python train.py --n_layer=12 --d_model=256 --n_head=6 --n_kv_head=1 --head_dim=64 --d_mlp=512 --vocab_size=512 --activation="swiglu" --norm="rmsnorm" --norm_place="pre" --norm_eps=1e-05 --positions="rope" --rope_base=10000.0 --rope_fraction=0.75 --qk_norm=false --attn_scale=0.125 --bias="qkv" --tie_embeddings=true --parallel_block=false --init="trunc" --init_std_qkv=0.0333 --init_std_o=0.0414 --init_std_up=0.0477 --init_std_down=0.0477 --optimizer="soap_variant" --lr=0.00359 --weight_decay=0.0 --lr_head=0.00735 --grad_clip=1.0 --warmup_steps=200 --schedule="wsd" --decay_fraction=1.0 --decay_shape="linear" --final_lr_fraction=0.02 --batch_tokens=[32768, 65536, 98304] --seq_len=1024 --doc_mask=true --train_tokens=239200000 --steps=4114 --dataset="wikipedia_en"
Each number is 500 + 40 x the weight over its row's rms, rounded and kept within 0 to 999. Layers, rows and columns count from 0. Numbers have three digits each. The size before them is the row's rms in percent of the matrix's.

# down: layer 7 MLP down (transposed), 512x256, rms 0.0477, rows 298-332, columns 0-127
# gate: layer 7 MLP gate, 512x256, rms 0.0477, rows 299-333, columns 0-127
# up: layer 7 MLP up, 512x256, rms 0.0479, rows 299-333, columns 0-127
down298 100:440499430559521433450454504489530551488513521506510486485519501479504551401504498552533513520460451460508524503515490457488506508517503521556528532518540455512520484508494474471485471502513528486450408494518490467505535491511528481423503574532462579557568514484472453521434530419496414510484491511593442497473476466521505440485492517550496517484476501519498434522520594547552554510477
gate299 099:552474510498551432442507449507499533479470505451494497454481540528409507552468494565553465545479454430469487446509497506500562485503453466493513570507514501481449521456487487522538517436478559540489491511497479505539462454521536511560563499508426407500446573470503490517494448538504478504449534464494513543542525528494557474531607431552492517413460547507488432516504521528559504513495
up299 103:450503528498530484573610477501471467581475516513515458506431481498474529547483503515543463505545573512507502536463516520416456495528495513502551538523510453558467502497506465474559526524479485525505503466482512548508489529461530487471552526504487531515527499602547441461437499461548503479441510498449527555442426528479506402500573504518471536476497616559477570440530447487479412476522
down299 100:519514507446509517387426541500464486469522490495503450546451517501462519545527540544446544506502487460457467459553509440518474502507507490565484453501522451433452531534534521513449502435472435442487457536489471477544487444530483499530506527475519457413537489437565519519499423523507555557497531476567446448541501504509511460505476510487491518458532478483514514515432526561501485512480
gate300 099:467491495528548537478535473509534443511525507440456549454553535494575509483552479488579540569513513554471441500548534429482409568538536495531540509582496435485551562524496491493517463479541452471520498511558514531474539494470539517524534559532426478477487464526494492488506478509550490570515486540442468515484460448427543554513450499438465488514513517573479479446487493421525412441517
up300 101:441525520456467554579510477498450531519466482522514527517466524469469526552539559460463456487491514476465487472566551576451571506526518476566459506555515539474484446479559528471552460494513519474473427509515460514441523418559496545523498493439550529515520469469488470540555529462520568506475599463462459482464482556536448431493507582545512455481522462499415452517530459544544549538501
down300 101:521532490480497533573480540506542513500497427538602536559499420530498523419520502454519517467471511468452554470530509553516481594562465502384482435540553496510440484551416504507512462455494596548508464467549500445528487436532516463537523480507586486481563477531509520494470469573514544513537561500439475527473510438480493563542483562524488475499501495537456525423484557564490425429531
gate301 100:545591501545467466456557445561495475448515448539455541519508464515503467516541488473515518506530510518457413408503470489482453487454473538526440545509503486459522500491594449463465420472501448496530520487536567485538568443457478464407439466503507574549580414394520531476515485508512535516528530454549486445497487554465459547524468530543511496530480489479486559455383505408451459523520
up301 104:536483451399500503482471521518579499498549557507450537475504553538483484469498528466479478415475599446534453503493466481475622512492545498452459554546496564487496569531523444442526542486487502497410542552476510555535444513531500505488432461577528591442494511475543490575527501524515544521527509477506448513516508506592550450549514523491479505454508563506447603536536496485490536559583
down301 102:464541450421468470566480505491460468485480450535459513487535466535499461433402487531513474488505537476477549545533419572597477500548529475503500568565482477465518487511532490488559575477508506428552484532544536457496518483473467531490494485530453531474464548528532441526491509480466468508547461460475499498493577533457494571477467554525489545490466526430539501512487518579483510467531
gate302 096:470447542542480577541493538452486477429359426526494507400467455514518448531521555450605453505502511506458592526516538489539476493481502476442533559506513507509499515538513504592494535497489496551519561490513474487523476549443487535530588546512443514494384535459458498495496503515446511420495415485557542498480454564439557507499509488486453521506425479436495482496440522528498536517500
up302 103:525511473502458474467580514486513533543541498444469501513504509537470472549484497488476482491487569465509540503515438430553518506537435521533518480438513530439526452469465480375536433508582505538485448604489572525475472549576462508543526457539511480535473448541491486597514511504493489566510530478501518536441511439528456501480465414465463509454543480541523457523495470504525507491524
down302 102:516544446597525560412462558467483494443488465472489543525509509568530513503536514410561529529479490525521474502534485477444465530576472490583503475516559499533517450475471477532538442520493477510457480437526489511459503539566493535476541568553478444526461524484539491494489501549498550574549509444434532435435516529476470474502562475461540513490521483514480502578528519508486499438547
gate303 096:526430494500469483540565541556478405493507557507526513444516459526508541491467518475459427517514525552487531423572440453455505528502507511497500496516485482545458534408477466445514447542485489506501519505507488535511448552433542500569469497504469550454422445499526510506472555489516558464469502534540448545551465468406548511487551555482469494463547471483551514496517382427471515444474
up303 102:481539506560493592540483559433513542543535478543493535556454501456510487452550535478565475493517459490488531476406594487577538511490551516522508491458536527487501537438525496454478424447531484546489504537493475529523508514493464494476512516528418452543519534455471555533472480524512516429486527559491528455505498510571496443543502506482466473561462525524451480441487525513429452539457
down303 098:504522508444460462493479518488538524540500512505495595539487441499521506505550469584491464400531503554454507558502426511512453540497469501539517535490518507489525472592512471534501562474513553497506506542521575458451491517479527513492530525483506598443539425526532464418496472492510514497454443474455525522466501469500493552522541484500487530462526471468502507488431528490551500541483
gate304 104:536483514496514447434544508555459484534533471484488525472485511521551504453454578505505550589467495566500500514429445559498484506497513463504515513475489482521462500533541496502505535462569518550529551485573405573522536470486540462440543577504442548522541511527606474532546552398550461479515527505488482530493527470569518488513546509463454453531446500518472533492511570482527423499436
up304 097:531478466582549463500575499521490498500490450578487496488472466521584491530515580544539598513431511509439496559418486543532511487532488513483514477491480517422486567469490532517518528548494527468569521598456532480459518502501491453483480528540507540515542491516512481559444580559406506507452465517489514510438543505493477519510508481537558509529532479467531493480537552486507488548498
down304 100:521528539484546500456554526536474455533492517505534521526423557520500486456444498490569443521578476493550545491488531500475480502465424490483444440510554512446525522519481417447522496413451551525453503481497489572515487515520563457423451493443439600529482468508462494521502503465505520548506508596601534619462488473524475479472557587540485499544425471452478510427433501479452517552490
gate305 101:450469507500508455541530496475497583490485531501564586528557474416432506578432513432534467427465415564519529496521569574504549475563494529559507537548502425471523518545479471470524510516513549487484548466495510560520472531489569527536502528501538543518525429532557430495419469509466524503489487542587430434512498516495505472440576467586490547502498489491533471489508473543552454487478
up305 093:516478555553514546573424460491439512563489525495460552497466605498528565481525485533421546442435524530486437544454492479479557467412478487442504558446479473473492480520445563568546556508484559526460500563533468447481506515521463501381497432519549550475492494482496554479548483546555482426467537557505483518465439468450503500520428504493521453505482530453450546510498556476534500493503
down305 099:510418522475472474519489428525532571496542534576488541468468507443448455546597559500527545538528487502603546463538460561450458550529478523455507495533490522493572522515523520469539504505429496426407508501501502417470438521467512498503541456443447461545517500524481506469497462450552443466607486488470486456440440471542495509471551477509515470501429477481539585498415509484545454513515
gate306 105:498563478496554543458530521532428543496446472413469497532477550538478492427452528415467501478469552480461541439553562458494541511476444483541505504427474490516527494539482534504558437501480449514524485513548491517449544508548434510464453524521406460485498441428548479583516514527543514488511511468460457498462520453529540512504474482509456486489528503503509598474438486514452527620486
up306 103:547462444491465509511501465505499507565556472553567562542534483489519539540475526546465522498551521565542531529513489458521519439565522521512491469463563555547511422480509491485553502502484478581542470492473539443427489538539520489462544517513598517531535468513527535478527528519442549469425529515493374486538548476552496517468474538491449472485463496465491471499408411557542503451537
down306 103:475463555535449566493518458533507465495536501499531490549518499479560465529411539553528490527527526556514583592521518506514465512491454427575547591512470514412567416525491513480488525477504482526581534557437554547523527500477463483437552490435485480562556492455507463489453498450559479544522479567541575519492502522530528480497500486459393509546442578451535498383530475492503428497477
gate307 093:470511538456506462519527529508553518465491475454481523529531516472553432505511468397504487520479450472487528533470463535514580449497528547492454550561530471420490472489538555544446432487501474403506438601446484447543491455504480428536544462539527516438468544519516432480557469498488506552432487486461468549482492551511542507461517528482528413489463464529533457539489480466524443541509
up307 092:526525494556525433482576542434523449428512537508513525427455471485470551481424544532465469502500532506505514436472552484465463466488576557497509528429507502451537542547550503504497444464506496506538486481504455496474495505459529489506503567544526506503502477524426459451527507523529470551409555497518429492520495441429514479468491477487484561509527422509551503447533536492568446485418
down307 095:509513508480499554554461490577459563520499430494522543559514467514485500467481416434505532505509530576508500523539459464566502526539508478476433461521498475512473440425569493500517533500446507524549528568503541510509518509508531557470550519503563551545599533440495472499525435512496550502521520540521510577537443553539462478554500481474499485430444455464496511563569509541523540541498
gate308 100:519593540538517524488416498434567494506492519454561485561446515468489534524496563541578441552504524491516482502475550534525559564520532519459546452502445482554452484478487506515569491502487582446488581491506503461496481475444475548544541486528578442526579563492471542480538514500464600516481506502510449472533448532559487488501511460519521471540496488519512505463474534455450473434442
up308 102:451422540486524504536548554535548522470493529522565556511496505534473481460482521501495545501464466561475438513519546453515447446491508457530485469533494481467453423517491550568551508465422528534514524443510580580476551566429511433449436477479462534459500497535465550523443467535516497503451505447557473477497474572495504490507460540473509489502515474445431511519522474522543466434546
down308 099:547495477538550463453454434573481467580584472579464535492479485479488491481426503525476480415546503513577500531479559454502573546490526538471540524489535547514461471514505551429509544461524562532527516451474491451536517540482523485516456406468478494466493471457503502530516533467510499506521458508488508578526452512498491481537550495517521479481560480517481527509470456516557491441439
gate309 103:526534509454538476530603517455431439554478504525564455520510514387497519543503497503563514557537454533473470518487571521516413532513484498449453436541490500532483462541554526443463560590559511512507490468523497573512488400460472487532556505499480486520422598447486502519537519513493488542462445517515502538533455482563487508491497440553515511511534589492562460395492543493469557507536
up309 106:477475566483512455523428509493477506438553528487505525410477449459546405482541565565509512422460536566594511418475526458444480506509493525427502479515480529466512515480524535439491501483528526509485547492578504438488540524458452535477457460611505475517483517479537478441527432525538528526463467540489489467457509465534455491531482521470533517423461528445524444489388423497522470459523
down309 101:496566498528486547446526402503497563570456479442511537472523491512482481594434535494455476568527411515454511509567542487478480584504562559494530516548465469579527479479541491447450469479555567505469462498457547494490477503486474470463503516492529492491548500521539572476461487500483450581496458497466464567463498578491515513517490437541468451530504458568471542507539518492509535423525
gate310 097:577486537472445535519427490477461528464446450502406514502482430516490467504459475517501478493495501507494489488489485531497471459558443521551501481522538480494554504438530551512569497466399413616562524436487566502590561509449509487464485466497465462515479536451574447475493443417544468527522538481420554492482465557507542506491441513538514495446462497498529502489537562482521480526561
up310 098:576456476470516454545480508508542529469530455551516482413511365501497499513486472470455521447511516475425486527487525489556560508535425491459502476491458507510467537483488510469486482459476502519489495451475433560525502440482456512478445580473449450418487528488535420507470471506453494550440533518456512509450550503486468421459489487488492513496488485553557499508480476455457473432568
down310 102:473509488499550480483509522534527463521482476491544523568441558490560455492551513524525495471532502445520438500545524524467484519475506552566480534547474487534464500499498539467459521549537575467520428524523508471419515540566504484506514461612551508503453476524470505442537501512517509475504501541476482486440500459481501510416510527472489504493553486503416492522543517515495531512428
gate311 102:405484530448470530553519514489533463516455527481518416524462505420511585462501401520441501516505511452482558482469503485517558469468455454548551510478463451434500486457478487502490536560563487492474540483517512440557491459486434509470524477536485493435553488468448518545553540503558499497460438488557539508501579459437518546511550458576507489534533539493495496529429483478534505491446
up311 105:448514544476501544510511510543548495513517485503569546472472524448553534514520570514416493485476449489512512521565522485549515500459543518503546441541454401458440520529517541605447511451455564550484452537513478523594533499508502514502516462508557521504513451492509483485579539539529492545462510502471515485559568576470560457509481508476480514527542543474515452507506432438542555560491
down311 101:498542411510499502451533528496459462548477435456460521480465451429468573465455481529494551474481514501467518444487501477528521571530533453457509560571484508474499472477527490498524435458576547476480415448440480457503455428555479519538474514475468537481444493531521497468505496512568533532573552554457547529430531435466457482508430522565538455531473556521560405513506535552520474525575
gate312 096:509492492523522567466522471492425451471533520554489526507549453582550582542441540453528521532471519513543487514525530454488484517572500475513517544469526415457486450568502484548487589491523510481532454482510555417459497497462521490439495513529586482471583444483455456502499471531521418558495547514549464497492463433513449469513456485507476504474492514472498519530466460520525476543535
up312 096:532437540478488547435436453516464533502510468473451515497453475501507528509524489460552483451470530549443530481560559537561460483453526510506473447564479543560489464478497411504516524459535565480486466501467461522509526479503528518512538502482487494533468478460581572547478487498534482563513510430519468498453467548428539516516545506514547512498502520411494482556538482488446597523505
down312 098:503439444537459460522504489471551421450519546536513500515538484514545502525432535485526494512494541461481503465487467439509601436449473456506496406510533468436547489500522530534447525507481457501550479556480503444492505524444467472502478486588541553482480519548524488484422446489459455545460617477557464467522495463494553553476535516498511540442532553499501489564530536468464500514449
gate313 103:510482478551507505504505489496511473485531467465477514491476552492478497487445495556505483454501496493501539567560569465554513514487512516457497545496427621508438508453468430566484543480613477514503553497428490466555464490479411447561534446557476549434508509393555520518451437540513479444476552486541541518528466489488533568530510539523539568509488453476585538533488543465523451471505
up313 105:524502505480552540493443443440518507485432492500578486516481520551525464458485421462524452517434582488539551519524503546550444545459531513446496470497493532451469522575484488553492470520527513520494491465591509498451482487510484442537498482412416482464494536485437434442503518426510473512480503444467522497458498460566520519492557513485415518447506485529444545517585514526541487457466
down313 099:472519485475486501431414464537592467552450477481478520486505574570491513497412503463511474530495450476556469527510552540464523486562512473485525564482536499530402468472501500508545457445452439505498481520515442512467511525511519505526542492484530492488489485471495488433571477496496420546580456503416567512439463463505489479480549425567508500532477515466507475535452475560492493482528
gate314 090:520544479425507498539519488544491531482557520461499440482475518496517468553491517464432499519562512520520464533487445576523465492502458486544493482554550509516488535486415483538465485531557472504561533501507528448492440521437547418532471599521409516563540546509463449513587530530487578478527497572476534476477491560490495507455446532524575546490562545546476546516585490537527520524521
up314 095:492512525489446505500520438484468372445562497502490444575463440497471579549532474436530525549502489559523490432519557534526595560453450490464515484536460487482506546539493518513526595513435560557499532481484510519517530475525582475458520526453503501516512544529497459509561491461582439451500506536498496559491471487478430488546578432489436481507488562521498467493615423511477481492546
down314 094:586497505555481457483555539487481495460528505523484452481482572461511484526439516456486488515506508503489582454492478455439436480570524517531455521520478482416494492501529480523509467468471525473571529522489585469424478499473531565562603497521507531509426493489510515441495411469452496544528542543539546436449601455500470503522492511524512485519533468552470555518462490533559494477468
gate315 100:511571554525548496578431549487555524571513467480471434535459501399462512423596477480446468508523414519564517479465499444532514485530394494462427485486488548461499483516575463479519525522517479491471536530518531502409553393482511482552493450516519533454495490508513512514458511566507537511499477515480429522438427515405447517503563551561544490462480471433554444503519504555466474533479
up315 098:473553441504465551493530503525431432515472505551514507473517433546525500486532431476531477452500515494521542461529532610579513517471504474505525543513495588531518519485482511551533522479543525491560520491499485539558431535487440495470531548455461533476469462490396531528522430542454530520455550509540499508476547496461479448545491530458457558483442521487421510584509569547480496495573
down315 097:515503480535480466530568512416519459424516531505438441499487527461531495502526474540472452519534500499455524517472507452467551487540501474506485543535489423496513539511452519510521553412475440483508443472452526425450439553501553462522442546443532456481535522527531472453496504461444539466493475522448599460497486489528509483413493520483499578572480506488615463513569487468574506431481
gate316 097:496547488495564466449497480526528532470548472482482513461522500514468594485486497552444487456540512522523520534494498477502507528425443519509531548542424468496463542517516539426496543575542475474568470491505541494520556581485514441468505447519499558475461502453527416482569539508509419486530514493524449605558502546519468481451511483523493578588451532484465533496518519542470475546527
up316 096:491500529534446493405523553477446558486550511468585505520520543574475576483486470527516574490495528502474511468494421418533500429486547555466504570525536570447494541466589420489544505546482489483524457461448564519463524498467473444485505553536488442503541539555496458466496555475505534468496554499467488518468457392452480427482490528436474459454556452499498461573459512450529546490461
down316 097:466501520457488525552473481546561537498515463480508537484501492537460474469464470503519543526515524561507500521515519480493487450482533424591427451534504454487495479443510526451531445578492470502490502500558498535604528506509485469452429500482505522517443516445440470488439444469436531509492563528546478498446480532533498482447504458490494519497530458522446494457537551504551457426460
gate317 097:474520477487498458478534542495394534424492527459442523433475457454502480528571570510500552548562479504512408523580453478544526567587448491552540540451467464534539429561531463496482517440495471490545549522488497527490548464522478475464505462547525572569488470490579475522538461501573418441482496420512484509463474439500495491525561469478527485518450556424582467457572512505557513512456
up317 105:527542519440484490471473491482433544472545449469500507546514547474551469542550482538506517484487472503500534498473449476553476518535504456407498455558548484509458545567457497457544487550520456497481456522585535503486531498497569564517516501324479472465453513520446564484500524498507541550480569514461485540447387534462527470506491479489476516497460513511497550549409511451558516504508
down317 099:448517491533508493524465511464499455558510488491471463539540511512571494455600523450531477456519542453559483547448533527523487512428503508549532532471474520442461519554528483499504601533491520555502595481514485483527503464441429500454503415507539431500457529527490480587495520543562561408545519544508508482502505528521533524464509505498562503493496532481521536519495475463530461473500
gate318 100:475510448454489491507491474519485479468468429497501459521559455477457497530491431510427475559470489542487486554578507454468468565502505477481551499495503492463544530540452471520510481484447434549568413506499503475558499521476518507539505429498421507473513470450465518488459521495469479537555511585495554539518536479439447527573523527562516535511454491530495499422494556628478504541531
up318 103:558475472506529481566550510542511431508526569526506489570524507567589500520539503467568477472468553515439499541527550552506524520452552482494471541511490454522428526491502482480485512516562490515497458460448544483543480555528434543473551504541426506499532513474473560528388478485461519456463448525476440530398461489558503492495521500512494498540519508511483437511449476538426491552489
down318 101:520527503450441512496451489498471506516479475525454494486494532507531467527580459467491546503525482471539456474530463462530515557477532532473464492470418506590473420438478416488501507486492488537471509588440512508509530532532445506562480512569527489420492432474406523464486487491477494489483432427462527565459535533447458586537560534449461563492507459509499532423532476541472528500483
gate319 101:486485477571510495470466487556438489551534482481559537454514546537484524461471467414479538460512461491481507492519442530500522532505468567407446507511490461500531479473473463517520487545525497409454474465552531509453474477492453443532448572505470551519584533387536585500482518465542526509584490522574611507498455505568567474534465469501463485490510492474567541518454483525490510519510
up319 103:435501546595468461530490471554415502516490464493499526527520468511492477516504463550595485492474472474472487493540488588484527496490540459464561505479544495519505447529489486562511547453488436523493461475509492482443492437494480433545447529507504511509517519514456553500477536450588461549474493518551520489505535536476532484470490517470507509501538503510586505440509578571522562467494
down319 102:525484436523505482519529510480499520503560450509446491568516413552530532418514470538479521552477510472523535502508555484512505453480541495485526552513501431488502515506525511531544521492570535511515502464576491488395541486494427541402427564541423480537488521482491585532511521494492486483575498564503508463502504446498479521449476464496449428579453442562521519453464497526529536522439
gate320 105:518502437529522430525504500505539453513577490526483443444558488563485509453495501529497544416550502438457506480448547421520418469391548610534478495500473536460511542509511458409574486496485430434536497485519549547443534514407550515438545547586492497481493533483471497429470486512575509517537440516461437494507479496555446520524493444488478524486512573583526518465475483577445497408504
up320 100:531514540540519487425450519546497468466505533498462393494488464523405490502565528501573536365488590456523601481496531447508445536517503545475410483463515534522513535550509455460495460503511535435474475530549515495482490499449491553552511529556408482499429485506468489518544543546464511534546489584506480507550492513543441505474438505519447498474466548467538482459450480550491531470524
down320 102:521481480516461586533514525485473573526468424485533447534472424541478474573500512592515573598514528539540498425527462515520546558497510544441491433490498460520555468542448464561514483511534490583543522486564536517543483518596528446469531492461585505553563457570519548552533476450428506455489527444491452505420496525501487535496486459510485510572506506514486497538501588464522619528515
gate321 101:509503484479532586498555492476469535411526515470463501447465535509517519501546475494548516534481478495503538483442468481459537509476506506455484544422510515468534552535537540457431548503465569559475505530521500461514558459475404538479442478516475510464457501524473537579550541493391559512594487491525450505434504516422495514499505486497465556415529492485574459534454511430559486521551
up321 100:533538593490542484478514539507526556476503489453465512471480518547468511503479479497491463626573541459491457459419548495497562489441437541515456527429472545524575440471514538559511509560484519546430542465436590492469514524527548492546475491536464417420401487551474515441511539503434546423411481459529502455459510491508524499471434553451493491458549510561496408476553504524507507538486
down321 101:503479462436527566562411528495526406507472477550501443540554527540449512522421442545449524510496514566502498481459433499506463483528523484482461449519548509528453541519475620582471483493544505542496461510447488471443532515493497549473446533534507469524514522440455454520502454600481510526475538439503582495538535509494446544574459473485483547521464518567513486492453495436579477420434
gate322 100:475564534489433433570480516464454463570445521500457554508487517491476509483514554560469478513523510467477517508440492562598515482418491450455463553525576538548511490484498511490443505497529560472574573506486476487515468521481453553483510479517519485443553501486530512505528482558478528503449412436445531498502486494464452504550465501439436503463477484511464443474571456517562525502456
up322 100:455485461522512474442503537541502491527463530561523469498470478505569461544526481588532580419466504576487462486435480485542497602543516478547512514441475480538453530561554616575554470479510484499498565506477461536530513482555490477504485476509446475487522484421471478467515527469542490524402541539526505544453453514462496577466509446476476504521488422478543532538525545479549540508514
down322 100:541554516450458543521505582566536510484524550416546469517495532452456482556548501452510451513471484492448639493516496469510491390510470512490435515501463543453551408472501523419463502498479517459442552485560552481464512491543493476494543441496517489512500496529516512542569462459552558523465520556589528459549489555466505529509474481478495495467496432478497462397488499465511518503484
gate323 102:532505571537563455491486543544509443486605475527467560495529536521550568458516467472542465508469453544455484487527413388518502504514508514559508541500516437585530493584537525582559523498480526440460469479499463536520512544451443535600447479553450477489487480584520496431445526511537530506537464464449458513554511447520495510478487494479563453361480493526508529470479478489515498467489
up323 104:462482601511428540504483510577431549434568460509396562447539509533486486401511527449516514491523502484517497539533484540466553486528483546539474621564480542493533470442569513455489439562505545488525505517510473509542481524581510512476420522572489562481463505491540423479499502405512522545400482562500458526420498542551488433506493457493524472569513520507431466603505542538389529473457
down323 103:434474507500511532509503533520512488480457533509455538513448524486526514540467476459518479510477471499547610544539529478457552512541486452548410442490522504482454498470456548433471498502510541473503506473452533450448576520468480517472473367491526531481547547501516517413457490569467571485497485562473474590559523464560514484504504567509494489546501451497555560540590544491513480499456
gate324 091:421441488502470526535479482466504407470400479505522537523505469503590478485442472431481532565456461525464490523512469445597442517531523467491550465507493586456548495544477512500378453462493510533429418499534538522497557571513550476465542495549456478550492493477475500556513513478458548523550449491461552569513488493495483527479454548442503493513547546475519528515459467444513459466517
up324 089:548518440423469605479463494446535539512429492453509523601481532490480489422527514519498542546504506535439504517489476450553463504501449555442461507500516494504521528475522485479511502460474576517522526488536510447471447523514556524497517534466473543494515485578463554517527525510510487499501514535503462589474468469446528541545520434592493451570500454447484550564514458525470490432477
down324 089:446538566577541406464527485546478469478463510481514486444493439507500496555457517498439446532528533530498533660444515530500557550500518511477506509484485604542483535480538397512463486557507559488545485482497553498513525506495426485481475428422506439513503510488522468471493480457493512530462537490507506522511540474487459535501543463473519469486545466529542445532569560475414504517441
gate325 094:472508548581478499423435516495514498523543487493485517542531553511546469496456481498500552495519471490521530474513520444558488515546515563520583546528499534514506558534555483530531477491551487423519464490400484513535527516576480523595470462533518490512524472463508436544459533497501506510483443505511465518498472479436478519519480519529436562555556587493500542517520530444529577520525
up325 098:514443519550505475398528519517489489448510504456449498500521492469434502511516492485511578539481482508490486443472431540515437567542461463483500475507462484485580461542436515531419559483511536494492536538512467561445505496476502489514458547547500467553495494495527489511483486469562481524567569616469486513502490547474494487507457505447522483540499481454558472590492483517427524559533
down325 100:442423564510526473529412498518527522531441479425515507482409507428489475522455543497467524408478517546509521537550472404474491479483432485507567490578484479428488509582562483537484463502491469534476480519417452441489465518552425539565505448546531444571511521516526464542451581484557513522520457457492510502482476464558490478542508415499488489456521579542527568506503542466462521554496
gate326 101:516460479569478479463503486522578534412528523469517491478561496471456515574512508535545427541502453504468535397418517499457482483502471524436505469496445486497479517546548480578429499502488464487516509543627454498419421570489506493600580508544524528501525512525475521463478528536561528509435519431463517463526484528537583489497546592415486528479486481516483503492489518447500520503473
up326 097:488551495494470463436520516453519460461522490540513533455551473549414451477449516492477551508491488449503502460583493466559455494482535479511457472478527450509566529524537502472505450506460541459484536504546524580477474464422478449528538433504537491491536451430520497500473504497463566491510553487483475537439483530476556502483493425518514426495491500429422504547527509510485467529558
down326 105:471502475538472494500487450512485489521539529540518465542535522497482463501465505489457489436525496502407519446491486488521532507536499460452433511558527483506501567453526474501520440427543506501486477461474467483468476477542490470498605497502493473519437483456447544476534489501483546516422450510489521552488438378514535526498517543456464482526557557551595522512449533550464554500477
gate327 099:521482523534560501470496530572524542533553505497430506565475455535452521504483591545553529552474519452540455459577455529555523547502473518552519489543506542634546472422494565522515564454482392459509472496498485510568487586485494543528536530535482479463496482518496453468542488545450530512498528519534488456445446498464539540497576472457530496552527458514465551529512512509501507548493
up327 096:544538536496523543529493547477424528545504543477488480485470467606469461510504560510486558468527547559532459457549471521520483514449535492455527498525523502613473517534544474486518482498499466484545501482550509526447400479534554455405482559527560530457475535525434422530452487474508496501516489513503619467519496542542420434467516546503577508537502521525482476481492512514439498506454
down327 096:502506537512465477495501525525505455577508525534456422563546471481467501498467490553548482474509466463523466535481429495542407502498587477419462437557487518462522471508537482493468419553508537523535541561501474563545532495478516478492533481458482510506576499552539528478516491490535495535498509497470516457478536455385496549465505493571524410532585531511418532517504541547529420478473
gate328 097:519563453502518521527489444489492534519476427533448434487499520478479504533503517559469523432540434507514512561559502490507444508472511508482523564502483512534546560555494533521521548528512516566509442529434555526500488527471504528488487566530475538439463483469437494465485498547536494501538421485449544480466495556424531537537480509460550573508515458466487592499475525536518479415494
up328 103:543512512484551526479441496527597454537532566454486522476468555563442505482479467475522481517457504498509414483534527533418568392513499466533535499557497495543490519590492466493465478541538475436490490479554507504487400447430539562461476510521465493524503544490479493553452479449498505511466587503510460508555484512495445505502508468506430475486458521548469515540514517459579491541515
down328 094:463485507451569525465491475455486516480480539482521493546521491437444525495470508550544453441496441468526486511552488474532478529531549472543555485489515550468505500436471487561525527458476480544537570519497530506518489568474569528493526549511513522536478546511504513423492519478574504478501502513483462498586554439546548486539402454541505487561482521420504501497567534438481537494523
gate329 099:517546422520488505453469552486573524495426462487507473437504586417514457534541482455491493515571463565549498422461505533539502510479517500493479484527457487526448571411468442497510472486432497459549518462508518515532504489453437441479448538544414430453445508503436480576598518452554499480439554528474508493520497599510495493521471456450579507557493489481524474520485507457519517561501
up329 099:437514563549555480513529520536574428505466462522525520516542513459592530536511546507522486524480500581465488462437565556523502433517517499493565596445459526507515577511510468547555418494425544555534478469508525482528521452484496559498494561572536540508472480540529466548507527514461451526519551550446473546473527507473546507496447478531534469476503460578500494516511462551505468471529
down329 099:455569471523470508469515544502482545498473523497523481467423484518473492522445533518547449487509522529628514524525458489474449562517531477471482472521534566457466529530522536496416483473584406490535567445461474550465497480489517457500456479482495550479486521513504449441487469505497465493456431533467535464495433542551490496551513519520561513549518516506506509531478466535467564569495
gate330 094:513523511447515423465455458477484441559483520560534519485471507486461537486550488506461498420589543487497487467482548467435518460468499521557490494477430467507493560534548508496562440567524429453436570447502506484445516513496490514569512458533426520463514425490513548516500506468510541456433536442553467475450528493471430506572522473456418510516454472536538434465558444425525467480498
up330 098:509505441487456480483487550485508507533529522552494471425458499553413510527490463515517459497497481542510481480509399462431492455496454509432488487431550452481529502456438519476448514476490560483521466566521509527487467497558511523479493537510553509421539504467525406467523521522540466521536510521487482499483493474507540481451536454500537506512450504527487466560544455557452520554548
down330 097:520471461457554513513559483503526484435452527538512550536516524490460449585495436487480498489472604559475498500482505533433496556510560504497453487505506534500487475522453468411461515530436506491377521490473484488509493461543513518511480460527511520530612558521555509531537530516544504527540477411446501555485494515509413530538513494491469476494439470513557565536445448434481557507469
gate331 096:573476473482424553495590555507553528520470521500492535452493546461477454513523565558480536511514492531512471487536500547473470514426495534458474542493472503481469457532444412500446527517441452518511452493455476463446434467511444482535496526526558503524448501493433482539457446438507435496499444473519517486460484569528529540576508522578544458565544464488485541451466570510527407465500
up331 092:466465547558483448499524487469537512486506535480485483460521507556548514570435559600460503499418597524509468536517518516476455518433550507461543551549536550502387498531415461532508490473503421452523497449471539558533536441543547459509470504506481488542497454562465444530437458477507460481455453565569556516452512503513507552601547512499453497417514502456485559458457527469551413510540
down331 091:515509452509495479514476537472500494422497438453560585424540489498470512487488471487513448514532528438463553476558548446495529518493487466523450501485542537492512592542499501495594502500555527550484440567545529486460488506520443544535497502527438564555468470470530536505547538550509483503489535513502533426404548486525436485533453447512516502515473513545546532507516525516444502488529
gate332 101:411490485415550514484472412550476478546425463544489513453537431439468501516518462495472484520452518530460456443496510515439477529500563444518524517501542478555576488460550470474402482601444540536543501436505523490457525520482462507470451494490504491513508413551468534507580542534428501552570533526408537536460503547531531493526555481526452556539484542509478459569503566458515447546474
up332 100:493443481530491484475485460471583476481594443508520564549514477553484542545520446519472505557465450502565481487483500490511552534542488493519594462502507429494497433518475534468587509506481556487555461537503513481460524515524525543577513497425477493499460399606517459445493509467561519486512486496485528436510452513517590473489380431465507423537577481471507573517535520505534464540483
down332 100:430507476435487470441530472430446498432481404498525483574480451462465504512492508502497546542460447452493493473489497533453490471540546487563481492427503529459526459519498461504473469485527533492529461445473505553525485512460511489512488551523476506479517488506431436460456536478480464509435511518422462571540562449518477495463527496510460486517442443467475473550466514550509492490454
gate333 094:536502564443566503492506521472491458559467478536556557518484477496493469507560510597508462565504599526489523547558505471438593467502503495543486498564592518507506441510534443469507499544426451543480495485498494495522499498531495529514518519482507500446448467487574460470516567518470553544495575405507487570584573466476487509536454517522560477538441540471512504490535494477478546449453
up333 099:490549481432524537513541427528513474501462530472451558450460422566501551542412487520497525478434506444483519511456513560498470437500496404480519448444582465458468459513497462490546508490533563498475467553430471550507518480424487491559498566514494538492546511524519526485542497476467511529582497581513524480411469531524503509479435442518495508443503528519569501486443521501529513505531